Each number is 128 + 24 x the weight over its row's rms, rounded and kept within 0 to 255. Layers, rows and columns count from 0. Numbers have three digits each. The size before them is the row's rms in percent of the matrix's.

# layer 4 attention output (transposed), 256x128, rms 0.134, rows 26-31,58-63,90-95,122-127,154-159,185-191,217-223,249-255, columns 64-127
104:138123141076135131159152100103111123066131141160097181134161166142159159149180113111112115141119102146157144125113142131143140176162160150109133104103142116137159129156150142186122118117150143
099:135129148131118143131138115163126118124115119102135114114085140104125160111138140121103133114100132115140095196146111114133159120147125106141136110086140152124166125051086115109120155075123097
098:139106109155170136095097121114142128105091130107181134153147163125124132126113164088111147160085155121068134128136126076160106108148140149050130135115132105114132171146119099146112120133142138
105:149113138188162144140138077099125141179109136136132122110133094173185104117116116134171111136123101194125127158119120107148158123120140114097098083117134140123140181120131084119119127120136131
110:148120136109116131144117099147155126134081091203081134117139154076097135137104139135127127132113113115130111163147104077122101140178155125160142137096191093079118098109126114117117144085121148
098:181109154132119083115169070126146158138096126146116129174142136131149123104158155129149132140135147122121115161179155129141134140126105159133085101136110102148181148147109131105107098129129122
107:168124122098125166161131091088132135127123131146128134129100082171145094132109126147116101126139088143127135095171124107090133125109113086133142120137123148134153072145133168118124123137125112
109:162148149119084109146090145124100123132138102106139159101198119159145148127134125161151123151128151140133149108173148128123090168133138141158131116116158162128088101108127160122149086129138131
095:100111144158105131125134121104060137141117172109141107155148126120145102110163120133136140150185165108176159071145099154154114094131130126126083117095149165095097151155102141128126124148164125
101:123162156106095127111084148133118173105174142146095138100108153097135114076114160101155093139165161129114099161137127101129108090148158141191103101169148113144118136140132146178129091145138131
116:125123136129120115142110138107109159134133110088120147110132112119153121136079169155133134155149139131086167163134164127102124114121116116131109150150130148150139151133141142075120148084128174
096:132147149109121125130155108175109170103139118102105117169089120150108098169123170144141148106147138107095114169150140127127163128125137135145111144130182126132130171127144096132072154098129121
103:149105115130122165155114112163148128108129121141129118126114092161095105136122103129143117093128107087111121169113188175133140188117136140164085106131138120054135139129107098130116145129106087
089:104112144108123130146152151127095122108168125134122148124116166153107149095150135106124136134124151169119108133126170112136136126100140112077163113110133119116150122117074172119108157153131095
090:122097122133131155156126131160089117124106115167118163170116104137150120147138149068097083153109089099121118135162121105117143158134144113131137119136091123132161145128151103163157125162155124
101:121046144127155129141110127141118141098117098126096171116106136126134146141125160133070134133142149141123106159127135134157118193135145098134108141141132105138121143147107101172121117136128151
097:147139139145141142144145135129152110124145179140121124128108079140131105123158128151143164118113111158146170115126100165140139111092112076088147104130127161117107108140120108120141135155063095
096:110124166126118111134148183142143139110114136158118119110110151124110159106117115124110164126124091080107120142087112110136148090101107146106167123127153138131123081113103107142105155110108129
095:134122167141106093138082126179129121104153110152123138162116098124091120162140116151128152119119122102122101107147091123115140187156120164152109158136114106138143145151129160081117110114116144
124:120133123147157154075114112068140124113110121112151130100139080130147109167129152127172105145171144129140131091087128164107116112110109161139123180138164073108131114132120128131142104123144110
103:157111117113147128120115098160124108143135135169143104119121124149098127112139148157157126115112112104150117129114136084089109144120117160061139125099148156153135156153094110126155110107107121
089:149139118155165109138144101149127155090111151143102156144144142102133160093100162130178152117110150123165152124151137110124113146145128122144176163117124116131152135123104117116111152113104108
105:169109136098126155112159119155118145134131159110124158115151165141172133119114101109188135179119109132107140121134168160120124097125166150138102100139114113118108169123128094155131112139150145
099:118066097142175119151117153163134159147157114144114194098159089155170124129089135120172144095097154162126126121143095104120101072113129119133153131104116125074134114124135134139093127125126123
099:174111126133120121102113164116123125148114144125117130105096155166098142107104114135075168134128151144122143189150135088146122141128171146096165121095148116158083137093105101135173124115113145
107:096133140162184121130142137154128122136119132114104112133147125147111168137094085138147084089139087103105105124122120103105152092128122126102093109135114186123128148164159127163170117158108134
098:135136108165133163143135137149131082128158105137111108132124081146126114156142122144174106096151098175105160134128135150155154126149116137153130142126113096112111127094166131133185161105125110
097:111130114112117161166142153116129118116103151135143104136144131136094127135147113120119101151086163108124150138135160065122127105103093111122106095115102135130135140164150111103192097117149091
093:165130171137135092131097121120112138081146117157141121127161137150112188114135111115077175160102130147135109092146117135113180107172132121147071105104123130154165145167159164125146129124127127
105:102149112128123102097158107118105093137118147108143107168106097110096114167163120174116150147166136111131129092148127137149139116143176128143162149132102115166078143147098125180138106098144127
089:133121093161188126121137143119114116090073118116150083125127141121115112218110132139116101136116122124114093128112165168128092132147110131162140144116101136111136123120169161161070108112111166
097:102133154143139122146118150113118111138133143110110137098160167104141118112157114156139113136141154142120122121170132100116137081134088123163152135082126129123146155134131175122200169125127179
085:109086104119100146115123134123142146139122100153118138150126162117169096103142147180113128131104150123104105111149113131138110114135150102148077142106131158097117148152166159155108176125109177
106:171108124118120126114127129159140074126140121131120116164168154148085131112132109144137128098105134131132133148143147141148168106084131084133130153168126172161124136157112097113075123163119145
096:115119108166116119100132150097160102147169104093161143114094091115077148205126099136123147168154090136120089112106119145135113110138163138102121117129098136131120114120150118131104160157115124
092:118172132151171141097137101132166119074137091116159162172109133099087134110135134127117124103119114129158132139135120113137157129097094122084147141184122117088136111104112108147150157134116120
097:160136107088120126072130141150131111136161104173178161100159131057139157108100143124124070122114120130154103096106108148148126156135096130137181105129097130142057117075115124117149123142154112
091:136138124099109178133140118118152105140129195125148147095128136118116161164056097120126136158161125108150102111153185097147161149130116113116153148175114129125168125103085133135122134175155140
091:093196113143132112134129141149132156118113109111139157105127097093115154078115153109121111144109161134133117165108152169145151090092167117132079136105158104142093123107114109104122129109154110
091:141153133112100096119144085123160130124133140167132098150107170131103091126116122128079166104113115120160126133128086137137149101137118148129140138118105128140096093162132090122139162136136114
091:120107131115105151109165176096118157101123157139102165081148146130138138090119122090158140104150149130138089129128133153114074144120113104119140110159130098130121104155129109122117152126105105
110:164142111107115131139136151158145134130105118111112099150159116100131122131147100119130146087149106117122129095112110177127136142117119174106157167107126124153142137144145151130119154100121129
102:072139084132117145123129120101138120166115118132101105113126111129101132129124111122150103075095159101143098101105127132108099146079160138134123136169104114132109106130129161150116122112111157
107:116128147139125120123102120125125109118120139112114125118113131151183116170130113127113157107127109144130134128137166124101079109139100134105119138129132117107105104147175182160107145165152102
103:107151150129119104145133121079131114093159110097132163135111122134165181108122108141200181150163140150130156113101152130117103111108154166122125114131157121117123117158084145141128108102145089
087:075148158141124163114153170096090069124096130151100126100126156124137119145123160156111106125126164118148134098141089142149082102112129130126146130140115153166153121099114086109125096138126148
104:130147109103133109144129125161131129170140127151109141159106147116148107171118128126090112193113149134127151089133099146113124143138129082124116108136106081181119149170126123128117089118116151
094:126166138137111095151128117130150113105172139122136130115070147133104122140124103136117134171112127152136110125079131119128141144120115131162124119174107099144141059122125162134129148128140161
091:091131123101112124117125082102118123168134122148157095139119157153100119146093142136087117107106111148097155112118118150101147123178143121145129191091133111124108074096148173122130136138120143
102:145111123121109132140125164144111117118121138085106121141133120112123073145203132130102078094139179135130121113135111144141108147140121111105190151067101109146140159129089139127108130134143067
105:120136096083141157146132116072124131128130112084109124128106125118113168124116127103137075143111129156193145097110113137140144174175115098139125111203110135155154130117136127123132137151110144
# layer 4 attention value, 32x128, rms 0.117, rows 26-31, columns 64-127
093:180084128160148116106144176106101150126146118137147126147131132108153111168132101093111198126093130158130130161069075117112105170131148128119152107150081131128131112159132150148129115139105103
100:130093110138142154131085128110135092136112151098099114114109152077172122163125126148154158124154140101146092131131134094127174190157138141176120105096167132120114158118128127171094137147168102
105:137110094099144149123106086152174122156179106122126144111151162102158136141147174116101114105092102119193138119134125099113116098135144158111099121109118113111148113114113158139111107142128147
091:145115138123166136129115134120145099180127138134144116108184140129113145078148103148153190134090165132173133105104148091120099110100142103106146114122108158099108096090111099149147101122143150
090:132132147160131170126128108169138113108116132160179153112168129122137158127165131135131135166138102186126100125121082092157117131134116143179141135140149127071110121136131102114139169134151132
097:138193104142150117130102157139171089174115121155143146139208089116067122123133140137124146147106152113148133147112135102105104124135151105125159114100134138134146168125112114121106078159147146
# layer 4 MLP gate, 320x128, rms 0.15, rows 0-14, columns 64-127
094:104135107148091125120146129140143113129151129085153092103169134098114092094094148153103155121129121143115133151088144086115082120124162139124116159106145147148093124146139110126144143171134132
107:129132158108150130170153152123142121094127088129137152140123146111109152118122144097137128107153121165129139178146092104097088104140147159117119136127125094147151174119180112100091124165099097
118:131128173129120132150167118153148134088116133128141130119168143149138105137085162079138085155124146126131115110145129153142152145145084117127145145149139128130167127116123144123141180107127122
090:147144124090159142127112166076119117134129129123072124150102127141143093122118109142142070139175110140082116130117128174131151132101179127131082140121121139182081148129105138129151176189144092
088:124167123109104102191127129133118132212095134111143124141125165171115133128096146113149129133178107100127115134093140136076112113132115128105109150136143161114115124122152096101147168125161123
091:135114103131141120127116106150141113115165174135117166155094084122141077141112070112129123075087149092084108143144161121143145106082096143129130111103121092135115135118164133111147153112113129
094:156124102108141095156137118106165154151128128093089146126110113156160179103143110113117113133154144097142112138159131141103119184138142132119137112114128099153132134133180154084142081132107142
114:158111142144078147137135086181145125140145119137087133176141109124096110105078117158131135110080136137123134123171164107140131146152109143090129093140098146111132149127135120155089118125136100
096:126158119119169160073138159111150082106117095172134091113167167113121113130152129123161114129096121188144123095082138145126105121149121136134128137147146148142121105148127132099183104133097127
094:119128129162100143105132177118071112127122143187174109137106141137122136176162146132126084174124128127113156094132163116189111128090119194104134106082141118119115100113153111104144112159114128
101:099165125133131141140124133130108103112098107157134100163168124090118121109117097148116128120180113135136145063145151123146142099106094152115137134126141139118139117098123142119115143145150219
105:112107149114155132120128117085178123129167105131140145146159119136078144143150120134117128160120141122148091108111148130108129109135112124138131141129138151081103110082133145106140092134093133
107:104112102105129084114141163132112097112121115156098164108130109101108105187134123168123095126122150150141159140135119125153147153075104158118117151135134104128148083104154134172121108103142136
105:095140117125076177154133166114124172157148140160154093148129164124116150128120108136147125147130085158115085123134143128161087121142132153091152133091130151138115133150130141108108152113157129
103:109123143101146142131100142121110087130089183123115150146146161118099117121156117112162112141169096115089122134140091124119104130145118150148107144153157124138150134188144118157144114120113144
# layer 4 MLP up, 320x128, rms 0.143, rows 0-13, columns 64-127
104:132128117150168132089110161132109191098109122121128132166094100128142149143120105114110132099140135116118131126152113126112103125100111113149101116110121165173121121187161130110124135137113100
115:168132086124142155119121100105081115141102143123147161147089200101124119142162098111119162125153108123094165119146125139104148113125118151140140151156122140082180152127099154101120118148134122
119:111123088100111145124109110117194119117103118151117104127120147137096117123147094139142134096125064142130112100107138151128115087128096122152137111152116145132117063124111134113123122125106096
095:085147156127113092109142086132134176119130111126149134103162114147143141148156153140114178147125162135184143124146118148098170129111130110118158096093105116073168114141159135123120143075105097
092:118113129131092131112114140125114132082135112191100108115114081189086116109146102128132142119119140128127098136136128165097128119143104108139100142102127105147115138199081125137129104107136094
083:181105145105134123150069137144058125139118125127137174139132105178077168163136170131114121106084104138127110132132158112147181106116100113118163111123131115130132152139113096151138152123112085
098:093146118122124178079124176135122130075130106156159130142104128126144109124124128140121156112140133141141098108110148117107131129153170144112056148143092129134163118134065099138139133119144119
109:147139134090140153166134125129116131122086153133098096159132155111151109098075155138128122136100131133134146119110104134133168134154089125132134101068117132096131143119121100120110139114142132
094:073100121123100117155135118129122140116109112108125117104115117105145173126110122140126126189129153103107126139153123127129126109096137131166135128172133145169125125138175135157137100113157126
092:129131174107111164122124122115092129057120123161146122124155092119103170127159164163120101111135126111161144148108121138149144115157133157093135141108103163149141145126141131157146128133116138
100:124156109139150146191102070137122133137132102166107153126108112177111120135108072109150142127167114163099141120094125165134159132126129131170106128138115112134165134146073125153122151081107113
098:092170110119144100135167120125146098123119107129147127163139094146183119166127122137112139061103141138108131154112118075173154153117128151128098100084123143134132130128151116153148109127177162
100:138095154129103117118148098113134127129121096101131141112122094181115164162197088093160113091142125120140114142109135157146157154129139147116132110127120114152140136167141130133148138124138081
107:143109136113127119133086166150111107133117092141123140092147082113188125159089117118133143144164134135138176137141150113162140148111158162128168132112117153136147143109131105133132088071105135
# layer 4 MLP down (transposed), 320x128, rms 0.128, rows 0-13, columns 64-127
096:138132085113146115135151169123170112150114114115149138134113129113185160124120111129130084142126129123107140142099147138153159105168108115136176118157092132102115113137136045106182120132137100
104:127124184105111116099114145115149116166139109138102135138146136071089125176114117133142157108153117169127128128105109116125132111111124085139121127068121074127097149162133102156099115128166162
100:118134128158144113102149104150128105132141170117116132140133141148117110104180132114133141105146149169145148123108135158091150101164107112119181093175088152144111159124229113116115114102123132
093:144093157162107101140161129157122101156096125137122199086111073097152109079118087143148164120150140087153131132102127092082127108078166113125108113091123122125152131109120134155156124160167103
098:114182131132161149098122135140107085151127127094107177125121142133140142118133106113091148102087110116122087158152094136100117135161135065172089117123106138151125127141116128131178111145136112
095:117134140137126137141142090145112118135155150060125108163133165156100096157096132139136093120176134130179120159120093167105157149104165094083150148137079158147189142113120094161138165151151150
103:104152170085120142123078133141112169147126113114171126128106117124107123100114120135136148112130148118092126099167133122128127144099164096128092096092112158126134135083096139130127122081164123
103:153145123118130121142117109156151118130135126143107168116158154118151118086126129096100137153071150119181139129120160133120123180128135113102139089128104075122125149113084120143105081115098123
092:138146117125093122095170150085164126098140110137122133143133118126140165133135135170146164125143132147128097113111157120126139069110114073148131128044144181168127103158086116124121101106141134
097:110128143146112131126171110128157143134134072121152110145134167121110139154097135111121175093135120127129141138125151107102106123113132118159144127075145126104140113151133127087130093173096147
106:128158130175156123136129097129081111125102132177136141137158095132159124136153108177151136091121142101140119124072115132114078136144101107155197134157128152103129099091103167176118109085125140
102:125202125131143117126131137154076099137152146163141167154120155130130160184080116131082117110116112100135147153115112104104133127135126150135117114108102134137150119136139094086177139094085089
097:146059115094142123154176141136133088117109137107094121132117117114157140100153132092158148134122113098150154129141109109121150084134171166130117126155158136134131112145110164155141104092121156
107:156155164145136108070086138142166063101115109119146110095131123106145109137117105091119156123117164094110121100111132110123145135138100109115093086130132091112152117127116173112090121101102135